Each number is 500 + 25 x the weight over the matrix's rms, rounded and kept within 0 to 999. Layers, rows and columns count from 0. Numbers have three digits each.

# up: layer 7 MLP up, 1024x256, rms 0.126, rows 657-756, columns 128-191
# down: layer 7 MLP down (transposed), 1024x256, rms 0.0641, rows 657-756, columns 128-191
up657:452535531480502522513465488502510487498494477512511465519545546461439466490500507503501531505504522506490480503524533464517484484491511490510526524508478492504542492576495516506478486507469479
down657:505504505514500503468545508527472497495490496486534500509509472483531511539497479479524514543485511519525534489505477480503528509522428475498494485480497516499450474496514481474505513511534498
up658:491470498517516494491468513479511475465492498514533512490477500534449502480496511495513551521516512496493500491541481509453531514492442488507497547515562488517479492538461480492492522519451513
down658:510505506555493484488521456478490524520512480481512459486492509525499495560564490450502464486477462487521462499508462481527473496513453480515498447476495523511474524523518551531490499498511521
up659:487519474516493512505531518457491495558556488492519457512489483500491454518527510515452501470508484516462514494485511476511532495524466471487462514510499467535528498533493512529493454466518461
down659:504530501528503503492522499486483516484460503456494524505521532514489485524473478515474484499517494509496508502473489473512537515519492501518475474499505531457503477518508492472492511510463489
up660:504514483500509507496466522502482480491488483479513487510486510494465476546482458497475498500524478461467527539490527474539480516469496508491515517518545497461497537516501497496540486501502520
down660:499532484490522465490517500462477521491521552482501446484479479496525485537504528512513514542543504461517502478518500412493506532484515468513522499470481525479506558524480519517524480493526467
up661:515512503512561493510497466516501470500561460530506495503502567498521490455482486484494516520494481491480489522546507511492493559481475480500527486495494478505498532489533432487523507493487507
down661:497490540499505506462526461484490500463505517487509509537511479494488509506526507491508501554459498506541510518494517442485497522529480500548501517513497501487473524462531497493483527499491484
up662:518515458539478500523496490525482518537465501507515474455499509459499484497481536521530543495510502491428476505463505470523522532456518491521571513481509457455492503498500507513529541512521510
down662:465485504486509458538546496500522510439486488473498506465524497461504502452522484493493530490477527553483499466531535397513533518495488560487496536444482510479513474508510512508534495520493514
up663:513503508544480453527489493478534484505489528469512506453482513506483468454524484489476505538494487482481480457512464511510484474519485471501465452544527470527475470498488490501503505527483486
down663:501563498487499500471549462515507527525477492485554501469465510476479518482497520540493489500499490519460491489501533509502470494531518508503475465473505460479458465502530509493543519521523513
up664:517475510454461502489525499522430462485479536479527499490514509489475503518554514497474535520506561518498528507515500474457520497496474530421483476469524518482483510465473485457526483521571488
down664:545507512501490496517554515483463472518519538525529496471505504527449507510488490426498537481465509533520480504516501448484470486489484489461501542512484528536472526478478468491521529545499521
up665:518504480516500545466522479511517509477468492488500506533501526471496511484472511497418476479508505467505501503484498443513518517546486469494552481522512510485522469455477446471525473511492511
down665:536509476474508502499497503470498474510489514490499504517533463523489513475479490503524509551502559542502477500523478435523539471490486512516487504480510511492519474499511512516516499486471511
up666:495511517506458509527505515506479513521519535516492477463462490441478503501483506510497530519484522499482528496452543529518556507500521477504547502457499525497498459488547561500551539523457461
down666:505490471543515529484528498488488504521495530565459507502470546492482475503473486510495492476518487533497511476499497493498497504496484517507535484479485480533489342521483524515484512502512497
up667:455523501498428479492505508516517470521514495507539504547467467522465484533530497520473519493529486486515476478528482507567522517482503464523561464500510487520484517492517484470480460541510521
down667:491537506502511457508523552501497475485453516582467512462519491517485535448504467525503541524515458555507509517516482550500515505451519453489536457512529525524452465493494464564555484473474498
up668:534501510491475509504478485528462526459479518526516539454520510540528494494476463511466502517512521485484477511471513495525484487509511470518490447526489526548511486516501504536524442510503461
down668:507525482514488506478470491494553503503510526498492470481468495461480525487494537512525476474567485441502523445487490458539539517488540472489532505505463476473476555499513504476452536516510505
up669:488536501512503464478537502540525471512488502498543502454506457534510452457515520533509480462465487520496508535481480503526484475540499462536536495529479506510497533502571526514475477479508452
down669:507479492521464487505495482507503544516516483497489503493506542503526468513520481516512467510485484504523510519468496491504493475497548507467479518433490526472507510482476549475455481506464507
up670:491476503507472496488516469526517518498489485479505473547487486492451510507514458499506519447549514463497505500471503465528493496498516530464465481486522519505481545464483516499483494456464475
down670:516494552488516494488462547479501463520526487493461526445511524504535498474555507500475499532512493513511478519485497453539506520498503469470483472479517514531512500514455450527526483508506466
up671:476542524526505496471489513509530483502547505476485514493491544517518509551501470500484505492495470462448485475471517463509501486472489490538448482508521538488474531507451498474490527458511524
down671:530479486525521477549498508530496503504534466502500501451484475478532517427476521510491487528505497449470482543458472439519527485502513543473500538451465495512480493475507477550533497494518502
up672:495495463470470556482498457487544498517482504522499493489475524525552503504473479525448481474524503517543535471538502533508456546515542484504468486534514502506540517480494521501487496533480502
down672:470533519503493477504532489504501518497513468512466508519479484519531537499494499497483528503477502512545463512455493499514506482482482533476551504511522466455502441504491467489499540546482462
up673:494565490515477477529501495518474495486515512489480478513476473509503546487562468504458506481467510494501529499505472459499533523530435454457527476494452489522503488541530531518511477462491506
down673:467468490502525517510490523492495468513490525508501489508480527557538523485498500491477533483532500525485531475505523357529500496467531507486494500510471500492504435492563524524513515517505521
up674:549508529478433542523512468483499502487508468505486495460491547537495492517513498491517440533497513525490483525489502454544508508522498481515518527464519447521532499512499533483527509546481491
down674:526473503494480509512528511543508524486494500518504485541518560501523502429472483496505505481481483579520474521504526408471509506532441503461514541505507528487486433482486495474527488490481514
up675:484493506499468447469524433503534537518474498472474511503468444526490524520506502480476480516530488485504522525467495508519560483522479530493468528507531477488512478545484498493489458506491490
down675:491487501490504511494520484464524554470535478495496475525521490477517495519538571492489484521512582492488479496528486550516499501500448514467508460510499511523472488525442470549496527503524526
up676:468482454458574483525517489462529526452466507491494482495482506510499534490530498474500516464553524499497492518535510497481525453476574522497482536518490483499492530490494499486516508465498480
down676:495506528482538492462509483524460479501489509490536488472498519459493479542536460495490489452497509522545495492560538524515475456528510507493502551492438524514530467490496489479492510513515473
up677:554463469485468483518516444531449518494489524493503509559455516538509459491519507475487525476502524489524513532506468481506488467474462497486522502509504503501515524491476508485496496479493538
down677:491525472491563515486499542500443497517527484497500485462506519545544499526545469511518495470519496494509451499464507484500516521526539544496490517524525517496476512488493466448484499496544506
up678:527515499486491496521495532475512494515474469501547442470477541483536494483464539496524504524517532491495502512520485515531482466538461531469499545477510473532518531487508517489508495505440504
down678:493461533550455519519517449489504485496482497497460488493484460498526481480487496526515479498524526500489439510513458537464513472543512507504498505509506542533491509489509497472450510490483516
up679:485497502549452561470515482490493481492518491451527501505451497507512454520525470476472504482519538513482540523489502487503507483543473484482507461487504531517488465497469509502544492498562480
down679:446486495473515499515459529501494448436519531553493480500518538513490537464521487512491512507440491532528550518472485449448495494520518516523542497491470478482511486510518468515495508569530493
up680:543495515489507518494501496532514506473523531517545514501529491508482436471528490534515493466509499506502515533513544528528470501471480501532497476484522471527505512500523498468490510440527502
down680:537506471487487498507528539466541464498511494500495529545515489480463513513481517507529518460488524510513533481506513386484481532504479519471465476500491453492529554517492547475514475534521488
up681:524489510502528506505514515499502484571487498520487508489522458512513512486471503480488478481500514512496479529557495492501493508524503454518486489489463462521541530506474497483515510495480514
down681:492438489482538482530489520472512523502474511522499472500521506530483520491531555481480504476493508466485503532510528524508498518509503504525493488512455516503503477486504533524470483516474443
up682:517504525516507531530493524504514512454514503492476480480467488514470539453511478534503470550490503529502498504505492503445432525527530506500458491525482516493472523494486516467499497496496481
down682:512532485505512501513508519462490494453512457502506508501491493500478476520543462497501498559525497494551482503468483494492519495532490499554528509550489494502463553469512529559520492459496447
up683:525467483544491505453499566507504477472480509513480475481470446505498515492527573491518476495492473464509471461465528510504520471485518529498465496500509524528516513495501505491502455525527501
down683:543509530483524507522489499495508517520529497492518498500448485536523511547489434529542475470486466502482517512500521533462466543512519483470503475516475487540411485476490501483499530479526473
up684:531541483539506445486475508513515477508418521506489533498470489500463523492480480512486477503535487500456532458477491522543515463484519497487563508506492524525508511488468493516520518487507537
down684:517477480456512529473497514515496528519482468491498493509486498502483455458532519461491489472516518516482476484464496528531520489542464534548504468502487519490543493522531472481475535521528530
up685:463467511490470501503470465525491498488493469479539509487502503543476480500476513459469519529501492530487475513530510510494424511530497520486510452490515490490481536522504501535458471550510476
down685:476469475485507506497549456523522530499492479532476466511519521533514493480530536512474518503522518492506521486474505528510469474539507516466457467508499518488509498499531535520487473455467494
up686:504477504500479506514480536493546484533463490509529441484487454468461481475465510553490502480502452495531452504510541519515524509503518505502506477512472524491514543526507502504499507447442498
down686:497500514500519509516528473518516458487533502476503528499531530464485503435509498493519448472456474499444508491491498428514537456459502469507539501522520521491489509485471543459490482548461529
up687:489498487508502525468523482530452437523481475497518491461500530547503441492511478484540502459518477509507454488505462491468512517476470449488484473507482455513519516540534510525474499446525533
down687:508479536502489527462517509491492494474500537524474491439508498483541494504476493524516487497473501503497498495537509512529479469535508497514500518502494509498526559518492453487532514514505500
up688:511422525526478503500485531557571529510490512470505462469523523452490498505503534479535542514499476525529517508486503456497492466496530477491501461509494493510532558480511530531461519463472444
down688:525544481481518472476438475504455481527536485484498528482491518514515472468506505484548460541473488549504533500493503499499509523574518514498503526514528516481492475456458513505515501455489478
up689:491509493512488518554491458463477541489492499483510546506521494533476520524523494529472491463530464523534523510522492516481504475542450498535545511484471473499513486524437532525508528523495517
down689:476477516514501507467450538461494490546513489557470487510528491484485511487473510497494507515524497496501523495496499422504499467522525488482537527505504499520490514499473453503504470546509498
up690:483498507445515458547494545462518497510531493543518507495484503499519544528529468538490504528494518478499563481494527501497552494483542423508438510518521481490468498495483442499462523472530512
down690:464477474479438462494447490450537483504493482486472548531519486523516497482498484520543502482499474497569524497483495526463554527479508484493498497484455466464511465484520477513495492482504490
up691:503511496488527492443466509506559496497516525530532495498515478492497520509489475519491516477519487510535477474507555503546508501486545497510499508516513570507502510522502491528485488466491492
down691:462487496504509488476513509473519499553465459479539502503512452522519516494422540519509503514486508552521486466498522479488516481451530484492429489473474512484517516493463491529466488469467466
up692:473475491500493511509488522505520474483508469494469474471559522462502492473515492535500506519472513496504558493511496492498475484451508426430461507473536481502497490478543479511512503482441484
down692:463464533530550468472472510502501531529467507466502484476488551495489471466481509493537500516514461479531504503485492492502525537429512403481540483466466508498501530534479517481480458511528508
up693:523495513508530523492523521510530481487535499480507492478476492492493469509497542496509484498516470538475529484489529538517492505535512497528502512538528507517502543524456563485475491497492502
down693:441494492511491507486479502535540542484483483511499503462533484451508484533514504479494484518525511504519498492533519524475497497532528508520468466482518546447505493466486544522525474495490512
up694:545549459503488503519493513478463475521491464532499522531546505518488503520477477499512524484519491466503488508479469501526493523518499517488494522478522482534512503490438482469525482510560559
down694:507530493499537513498471522464479468513494478497544492459527497514532498473500508541486507464479502513512521562533499518494521526495477514541500498497540488539484478476527506498513494499505497
up695:511481510518510499464525510504525421487500519528477536511520522494506495500512475529496485509536456473512483528492518518525480476505469517522474535457501495534504547516515512513509503475517497
down695:494528503517496533520494476485445494492506544495503501561483460524493461505454527489519498499535494468551499506526520544477511500467557499486497434524503489516445495527514507506497544498472519
up696:495471487526516494525504498474497469488527501431486480524464551432508484481459529544497534488496568473499474548527523486428534472507505498495501478483483435517498530518471488494498530503518516
down696:470478497512526449523463507509525530507477550502475499579538470477519488449451524500518539530501477494477501512496546510498508491456532525509528526503491513512522520539517541516505509487487541
up697:531505476477491433514494473512498476490514499515485519500525474495547491511502509499508503502489492471480507475437514518541486512467496495519472507518530513490525500502523494464507528508505464
down697:445485482555505520515498511503518497517508511483507499506489502471490461470524506502467523499524504532552514507499496447506524488511503465497541497486510467489522475522488545476533537471487498
up698:549510486490513534517514497490491529555499470527489509508542527545508513475501506518503455493499486490512533501457490505533486506479511511491446506548527533483474530524514518529448497535487493
down698:513516503507510472482470534487485497482469501480489484528492500527486476515518475502490516513506510507520483460479506499507507477519549438534507428498520499531491521454502476469510502515462489
up699:483500476506531458474421465522498470434530502474505456432461476515466499559490502500487489539519482457494519477530495466487502524500485503483516485511520495509530498514508515483484479447514479
down699:548500486481510490525478508480506475522490516493518462502485472529507540534469513467534493470489464479519452514492508505486523485498497472503473536520530478486494438500523503513527523505479482
up700:491537457500515511483473503514508535511514459513540494508476505510521507546529496501480534485536503491492539482496485545517512509520471494521484505488504505503528493533506512496515500513519476
down700:489495494505503478532511533544518494522516493486530495501512478467499475478534514513518462516493502498537568525517504470488498501539468528453496467558495519526524467547511505514504506451546545
up701:521487527465499478537481530557536550480543490464506499519499477418497454507493506462525524524550513517478511489499486483484515498504515522491506522487540471477569523550494523499518570495482511
down701:527513492521483478484482506494552509566517505502513491425538509483498498485501573507574439558459503480511511534468465516449550522481471526533557492498504468505539523533513521453475533491533492
up702:486496495489492476474471504534518547503473487514498501494524491517471495479542518498450525510512496508489526494464501470481479519509490480522476498503515518477535536491484518488550482513500509
down702:511491513522489514488547491495517478525487476502484528502472487497487499498478490470532514527526508501511497478511526426509510481505506514492539497474508469499486452496479523488484509513505536
up703:524507478522514501510520479499473507501462464471504470492488481509478499490481492497470458511548468492464477492507524541522467527533480468495491480510516507497495500519485525522509509511504493
down703:522515475515505465541530493499548470516487502504489459503485473455540513515479499526540472503499514497512520521474498540526505466529468498478467517476525492520505481534514489498495543498507506
up704:489512499490470485499498495480497495470494506504556511491488503491486492513519506521482507463514545499507506503506476537477475483522476508514537538569482505512467514490530516542467510541525514
down704:508463509521479511494497534531486527467535515526495515525525545522509498519485495542481493484502567508483468489492481503498464507496533465532493510451527490480503491498533472475514491538502478
up705:491500489531506484452499498493503506550449464507517485496516533524463471536526470485485510552525503491539506498513468509481505470544499489522476540548500559477511508524492482514499498463503509
down705:551472482509513509486560500530479467445523548518481494497506514550498480463515534464534500501510492491553459508515503492478512500501508529531522496522431551499512511507465487451518507515507511
up706:484479531496497487509476539517472539476545525498486487486516494526488501479511511499490495472532489472451515487471493510471515471516514512503506495467504516461508488522514505423473496527487530
down706:482523500464533541473537528468539508483505520529454500488506505539486502460499497498499494500512467484533460474555487506522493545525487510488503498507510513518512555422523471543503469482481470
up707:550501468513490520469503441548523447487511524454445484535514502460540498496475551526446531465508562515465470540444465516543508496490480505504469439489505472489534501442466488493497513465506482
down707:454544543457478517530475483510494498496489517509485516528560507531452481482510488496495514507470549488511517458486466561484489528499494535519473468512486468496496455435473506458521509450501510
up708:512529465484532479478533501528478455528461492482454517495516521498512510532463483506500540526526540501561483490461486488550554542498495535453536540528491535476505528501497511491512457536475494
down708:527539473503508517492547489480529495486475492512442546479508480504486546535509516525550449510510578526491541468481528553532491538500503480493495501456526548493494495507477502513512477513464501
up709:521505472497532521504496462537513513527517506505521488485486499498490490501489437495460489503525530505472539511520536463527488490488474496458464520500503484481518483548536479479481511501482524
down709:506529506480512522522503491474481525464517447504500499527526479498511488546478494487536532506513540515514468523482529387525456479497454487471531518492538511514492511457483499447499497530545481
up710:476530476489516478468465522501508492480487511547502496460518527555514521507538518533451495498496495498494535561492505495536495435476514526477470514523510479505514497546512449521479439524519553
down710:530473483459493526499493468528514467486445523494487515537468508494514445476453506505502486517487507498517534486514504500534494542536522468509499518480463507457550542527461574517483497475488524
up711:548514454456443480500533464539545533473491485498560527480511534543480519514497458471478498501494518496474502525471490541525526490475548554492529539493484539555486513555519535502476502517542442
down711:476504505498533506517521466488478504486461501480506477489506498493485474538498536517499448519467520469519529488511480542524497498504531546501495495489486491488541482503478533445530495510539492
up712:506520529509518484549512494519516460494486543477533490471525484513493448484530532476542510514508500492494501510551600458517482486488525496470480507503506496506520522524464539495467460497513521
down712:504536516484527427568505508447502496511470523495513535505467513486546501470497531545550478527543438512478437449545486489522485557499499495532473547520507501506513474483457469512480451523550523
up713:462540522520471543515495487502511495476465516513485503461479510473504509498499527509462490509536509507467498508473489468557482479507504452511579495528535504509485501522475478526491536504521450
down713:515473501527478509532540522493502498505495463528497527510486506444466534506505527492499506478497515458529527463463490447497548496506546511513495503469499552518530520481491496471492496539500490
up714:482514510490541517500527515469538510500504559493507509448501497492467529495521451500497496497485445470512482508546527478498531507506494478512474485483494485535529528459496466431465483480488476
down714:477525518559540544489532532503459469515456507524492552483500526520481549502472490488493496493509514545496552501488491532489518496483501514532482489502522531485508500481513477520494480479518460
up715:480510542500521540491468513504471426483485509490546520475501500526458468528453496477498472525489479520532473493529515499499545504531521481494519477492516512465427481498507483543497526469520460
down715:507514515449468487530549564459516496485466534478550488526496510531534477536482509548508498534515523465467525481512493538533513479515491508502508519516493515477487454543512512505527462556478552
up716:471573522541559476492487467468471507476550499530472514477535505501512544490549518510487516466478412446483509541551514550495489482472504494531501535509485521508499546461488537450483557495519501
down716:531448516486551527458551506560522498483469493464553508525470523491524432477496500523468465551525528530560470506422467407535536478504510471485512494450509495460503454450492466552506413472472473
up717:480492437508495503498499485487468463511521486499475539489477521488515519484454496489506523508502542494515467490477526522476506485486480503486487512500464511507478520481513526523507487491516486
down717:538508534498474468524504510438509461492500484517461519515464500505469470544465526465521465512516516485476487482510533549455472545501484513507511498466539510489480486529544489533477524467511474
up718:483526486483503468495477530519474521515513489502457488485497478553472506507518558469559509476491522499473479521488495554517538525502472550487479446491514515515481480489467492535547506449477510
down718:470506486514545513479459529519535484541495496505450508538498461539466471487482496475537507515482501524484495545506469489485483484519544535482499465537521493490497500513482497469538503483515554
up719:526562513538479485503460468516492499503455498501484531512482501529463443563515525528529471491495493461530518506425530490502514495505513481518514460520486545500509512565486530519521461513488543
down719:521498487507534473468512487472481463478492501529505496514522480516469527504518511486486485509498547508493443465507516415532507517497488482518500510511500505532494502515513484514527505485462493
up720:518493537493490480484471492482509521502487538493498494504480497503451489545492497535506503490509505498511518497464499547469542494511487504528492487480532513487527505537518531534474531510512499
down720:491496469500539497491479533528520534500495563497492484512507459517500455537500494478488524549482461518507485496510520441530462513512486459503526494472499489522436488504513494509510485517520525
up721:492484488509529473545487474497463477499453516514495547477491498488538490511530478551499509490515502476506497517490515504536467469494494512510472479477489492536534508535467478509508532515486485
down721:509472491509540518497511514496464477488507501468541499501510526534514498511527493504499476501461535478520488500489444514522520506477510476494487499502479483486503481546564526470538506501518454
up722:525564501482498501452524514496502486540513544487510531540469506495448531520501480540473511535547495510507480512490436523470483495485507486488454511541503478506493523534495508514504471505494501
down722:475464498493478444492491490511489532502489522530518474465486461541531492504493544469497483466568536432520515482481487495475548538492496557516495516518488488519504545498454485514490481499560520
up723:515508517507482495472481532443497557480495518497531478499503475474498486488502515499511490535483463540432532510503476487483504521540470468502478515457503507538488510496464485513502499512492490
down723:458481506492519475455505490494458474431510479509505492506505497522499465530459504501502479500534497503458482517524496510518495518502520499497537501472450474518506488524515518503512515492514536
up724:488478495507515496431546468507471484479519488516530453473455501512510491488558523493491494519512518514483474461490484518455523478481496523490478529449502476468484544503495532502495471504474448
down724:534476519494539521469555478478496507471469501485474528522505537466485485496499471513481515508505465513482513531512478496514493486497485524522518481497495520516511547479503536506509484473498532
up725:531494496505514475490450502503477493507494510500474445468483503565467486499494496489502496492532515488513502486511542480489487471504507503553519500459483511469505484544492491507537512517512449
down725:478512480526454547501511519519485547522476534573517493494542517489502537495501476531491479477495473555501483538535520470473526526519497532515505517546497482485475472452501480497505484466532477
up726:501489476498495508496520522431507457492496523490504497441517494516489500532461514514516521526549502505481479542487485491479499492520506479484458516506483530483493486486491490528474550477509497
down726:439511518485505470490501507494451514545517555480500482523526488508497521465536512481465496509514525476500497524488501476560519484479505488471527464508502512527497539502515537543496518513508513
up727:488510492441498465519484503479542542536468525476457480484500466484500460511471510507508507483499480542456507488482512510496503530482540520490508502501514526507533518479504511536507507456508508
down727:466502528484492472472512502477470489507495500476488526520512500516481497560505539481443513469490523483473510549507529519533549538498522509542523536509487491532545532516552496543519487473506485
up728:558501532514456474483521445523517525482503488546510526522483506487508451545525535519485504496527502494483504459507502445558451501504489461518514466462539515531496486517502541497523531531517517
down728:483528495528520529501553520516514500478497483494480504503510518524494525494512491505533557444489494504535519516525516444488499471491464489529505524523486482509500510468461503508461513501497489
up729:524466474499475447428518492468502526479485487519497527521490503521482512497523500459453532483514461478511513557527516514512522532522468497506465471561535460528549497481493499523441510492555508
down729:510483532511488483486507470493485512513492472520490468478536503473528494471510482532523468467526442514552502533551530514490490487455548517539449465496473518480500557467518524493511511492499526
up730:495530475523495474515512520484502520477525482506522474515522487487493519559474524508472517467516493512510502455489529484519520493520504498464529513483500440478477511517477517484459523515487532
down730:498458483497506517465464512493479502506460498540486464470470495484517527509490464510517515521502482483506548526573495482460469514475511509515503529496529488481478488525518477508498500508518505
up731:544514494509506538495528513498479517477521527484517463482508504490485500547507461490480498487501559519530543483519523528481515486473505489528489454476487478520463511540509467455450480521459500
down731:514533507469498503500417537505517515517466495526489539519506488453523473532532501502502501516515522535501523493515474466484506483501543521523489492520485511471509506484494518458535498507530512
up732:451517499537489532505486477496480519483550540500519505489534503518526510483507522477490474519514498481508499516528531468512487530505461467528496504494504446452508513512522523516447514486540464
down732:498507511520458517483536476474524525504562475457479535521491478495516510544502523508471483483500554508511484486525479498489526481486490521523497504538521484516505525505483538458500505470501516
up733:480503551490480520563482493518492519485478509448480499499489479470484452494520521510510516493496499475459521479523471501468519497521434515508507426510540516517514485486540502477523472497503497
down733:539530510487493511493515488508445509465498435502497533488496498512472518485458504491459473499498509454479485480527446531513525472521485488510489412504475500473513472538479497494473485494486480
up734:491486492493483537514516494499486471480479508534494488544493543498477521486497550508473558450497506517524493469524503553513459516497497498523451511542499513531529524536484501524489513517559499
down734:543495525493501455543526511503457519496488496558498455465494483494505496470501475524495507466503490504481492521475570503471501497559514550483435509502529518495501480493517513531481498501443493
up735:516518542475477480480523502483570472513529515506516509468453516467498508502470460498515487516507519500505522504498485472524557462473496490529492484508505509534506541492488483479490483489499489
down735:482490553478494487505514504499496503495524503465501466503492524540488516469470555489555515532508493544507520498519515495482499504505465482502487494537516471510492522499510460502527517492525484
up736:509512467525485531478485469526470514522492512473483533501495419505505503454523497507505521502499486483513466464524474524470528523504521471491498490444486478510536483510452520538495472461468511
down736:551458545469495467445531518553514510503473480464511512503491507488487519494521481541462472519461494493534508522510537465463517482483493498505474505487495522503519498490481485496484501525520464
up737:529472555475475470510476506508500467502487530507524473500515520520530484491475496519458476506494509479487519521477513498519535502491456494471503487472497539555507487456519503516524504509491508
down737:491508480500508458472559463490524449500468522498480487497501534510513488523502500513521446538523520497533531495477520500482506516500500471537470515487515487480498488465485509547511499466493515
up738:531525501505452515538477470488516508507489511477511483524526546457481507465483524486526523494487497483467509481542480486474520533543477484461482486494495500484471521532514484516497500487475520
down738:511492480483482511515516548480446543538490523530509497519523490499532509526539555497481492494482516477486500489466481440504504519468503473457454488498481475524495513489526472496513482495457498
up739:508493486515471497489434492511519512537516490491497518469531515489477511476502484540497477526488482457483487536568514502495508522495480519520534483495519499523488489501472559524514495488506463
down739:484497489463490468520525531508530512530513484520545490521468494512479488501468501501499489507506562536517496499466474460536532463485470510486464498560502515460500512495463530504479475549489518
up740:518483505482507495454466435500502488506558519489426526505501527506512540511545517546519535466506521476516566498509506472499467483467507498503513475522506530495515514500509514478481515507490493
down740:537529521506505553470480503488491480524447517483524490494471539507495491524512533507499497506518508497492510513491507503506520490488459439498523477486433506474540512486497483501510475486504502
up741:476522532481511504502484544475487491510533521469512491480480549541517487490481478501537476489499493516498475503505465537510495545485466534534477495455488503518546471509497474518558528454526528
down741:517471512471490533484534530504533453447506531537511479490513486494492477489490468467484474494540487501516452525478509454517481514491515512502507486443477503482495468479500472493483492480489501
up742:543510519521478531497489533467540498509505522528510559482553527499499501494518468520508492479530560546472523476486496518502497475471520512487482463498491489471518529523490533449487496477503483
down742:525533504503511526513502577446542483498538503510482496510523486455500468489530524493488469539481533512495481475502519530498483505476483499519532477532510492533496510460530544428456477546483520
up743:529470498486464473486502475502538440462477534502517512545484503486487490520469530522533498492531504524466505478505472437507465501504480499477485478504480523527477481510522500540468471523542510
down743:520489492548468506460468488478452499523497525534512528479523475517525512526536526459534511487507500490497541477516484425482527500493510523567477466527502515489537495513530499462498492492504447
up744:502492492489493503519501478460498483512510528454518457494481498505494476487464470484465539510490513487464491483521489471495535549496536458482539492537540460498496517488522456540511533455491476
down744:482505489489486509519467530507473514522502476515526488508466515485527522475516477511501476457513455531503490435504513508505458482514537521512467468468513505453489513486504528521479520489472498
up745:538459505527483514481490481539534552513526448485458474493445499575518515535469539505480507491461497496489525459504520524557510481518513495485512554515518502459446527500507461492481488488471494
down745:506483530498500548512481522508517506487475533473499478495518499512522487516495474523493482470516513508515427544454526477503504515482496529445514487471488495496459510502508536482497514528544517
up746:488495529537487501477543511502545455484510502478482536454500514459536485484514497523505543564493507488498503524512508481490454505509495468504497519519481498545500525524486522515530500487496476
down746:502448558554547523485502472516485512563571462480537457501541465488510498487479499487516488517562548478545544493461463482560525466501535490466521560522534507513498480505488489549506451491475503
up747:551485435499501491484499485476520451486509501489501494484466551514478468528539501508497486439480506503493540512469480485494508561471529531486477440494471524480523512512477503524514488509484491
down747:479493507479528470483517517496519486457527476496462511469491528487487526506546508519488529480499489506485526496497491444467499502503464527479426540507483536459546505490527532465529468537503470
up748:497491522456496484515449487547494527493475529482494515500518495485470516511504519534516511508494484504508521492501485526508479470485483480471506489486510511447484512530459563478506487506500525
down748:517520483490457463475512549489488485491504482509523481496508510491533465485469547507456490514529524532507513522530491502508509442479487510466527486498510505559499480473507475523521513490533524
up749:508511498475518525496489496487452496557567493456499494506511494546476476499487491497489466474461483475515482515511472487467521509478525520525464495530518455530494526475514513557524519517503559
down749:523519498504511502497528515507541479466470524476517500477464543536512493468539478486460518510539497543541508501463492479492466491517509552502541541527520468473497500520484510530488522477517471
up750:471468491506439502502465494467549478445513472494520487488478509488505512501513512451466470496484531507479454508493495531462493503530557524484519486503486468475505522500487477518503492507524489
down750:501531518489519495494508502502534526512481514481553533505492470508483504535476532499538542552500500469492558520460528495500493492531513471533491499514499515532522536522528519519507486513523473
up751:503494480502498500481510494465478521500492500481515504530520516464516504514528481502508488531505460519485464498474500494530529547523521497520484497500499506552495528477455454539514506495491502
down751:507507511479451490483508539509521425518464514508485523501519509497469487512502485535504506447558524477529492493507459501508519456517509488512493530489540459504473488495518505518509506495522483
up752:521461496494480498473474495488482505490503461484508434414486499465490494506512492526466483472517484497489500516488518500508520516501493484553475485485504550456507508502504498526529497505463486
down752:518541470524506511505489502487496483497534541467501553508441523527489522450454479509488471478481495564521546494517496495491505535481546498489491505489469503446495508470419429502507516526497490
up753:502512489520514496511531496537487545519581492487540512488521527511488512498478528482462473511525533502490504481561507499531505465519537483487477526483501479515464506528482498495484452439477469
down753:505499507524510502502498501471481489492500515441532501478560498450501492469492485499483459533518517481501477496507503495491517532504467489516529444510484497482483496494497475466488510519544503
up754:470511521505482531509513521473512491497518507522477453497503486510518463462492469545506497501536494510500520499488515515469487490529515525511521479485539485492439500528521494457479514487514490
down754:530475462526494529482529507525492501518532491518506502454483499532520490475469512467495453533492473499499497508503500479548500498485525484504470500451495481536531495499442492534502488500481504
up755:486491530470454523529511482500525527454512474448526487486525504491458526473548519512481529474508515489493542492476486498523516499494527491449520534492499509519525514520520523496506475500499532
down755:498479470525508462486476548458516464538473526512499489523527536543514510516514516487460508511493544491455471507479455458512470511478474474511468503492509477502492480477519507513479460496489534
up756:486474493471519492538490502509534528535474493524501507519489530500504487468481498533552523469502539485523518464474500475507454485460477494492494494506512492523509525493490512509505478533514476
down756:512494465496512480530504524492462536501486516525522491486495507535474499510459525491498514512492517476495467503477508523507545508489479555470519481489491526466483473526494542506507494518488512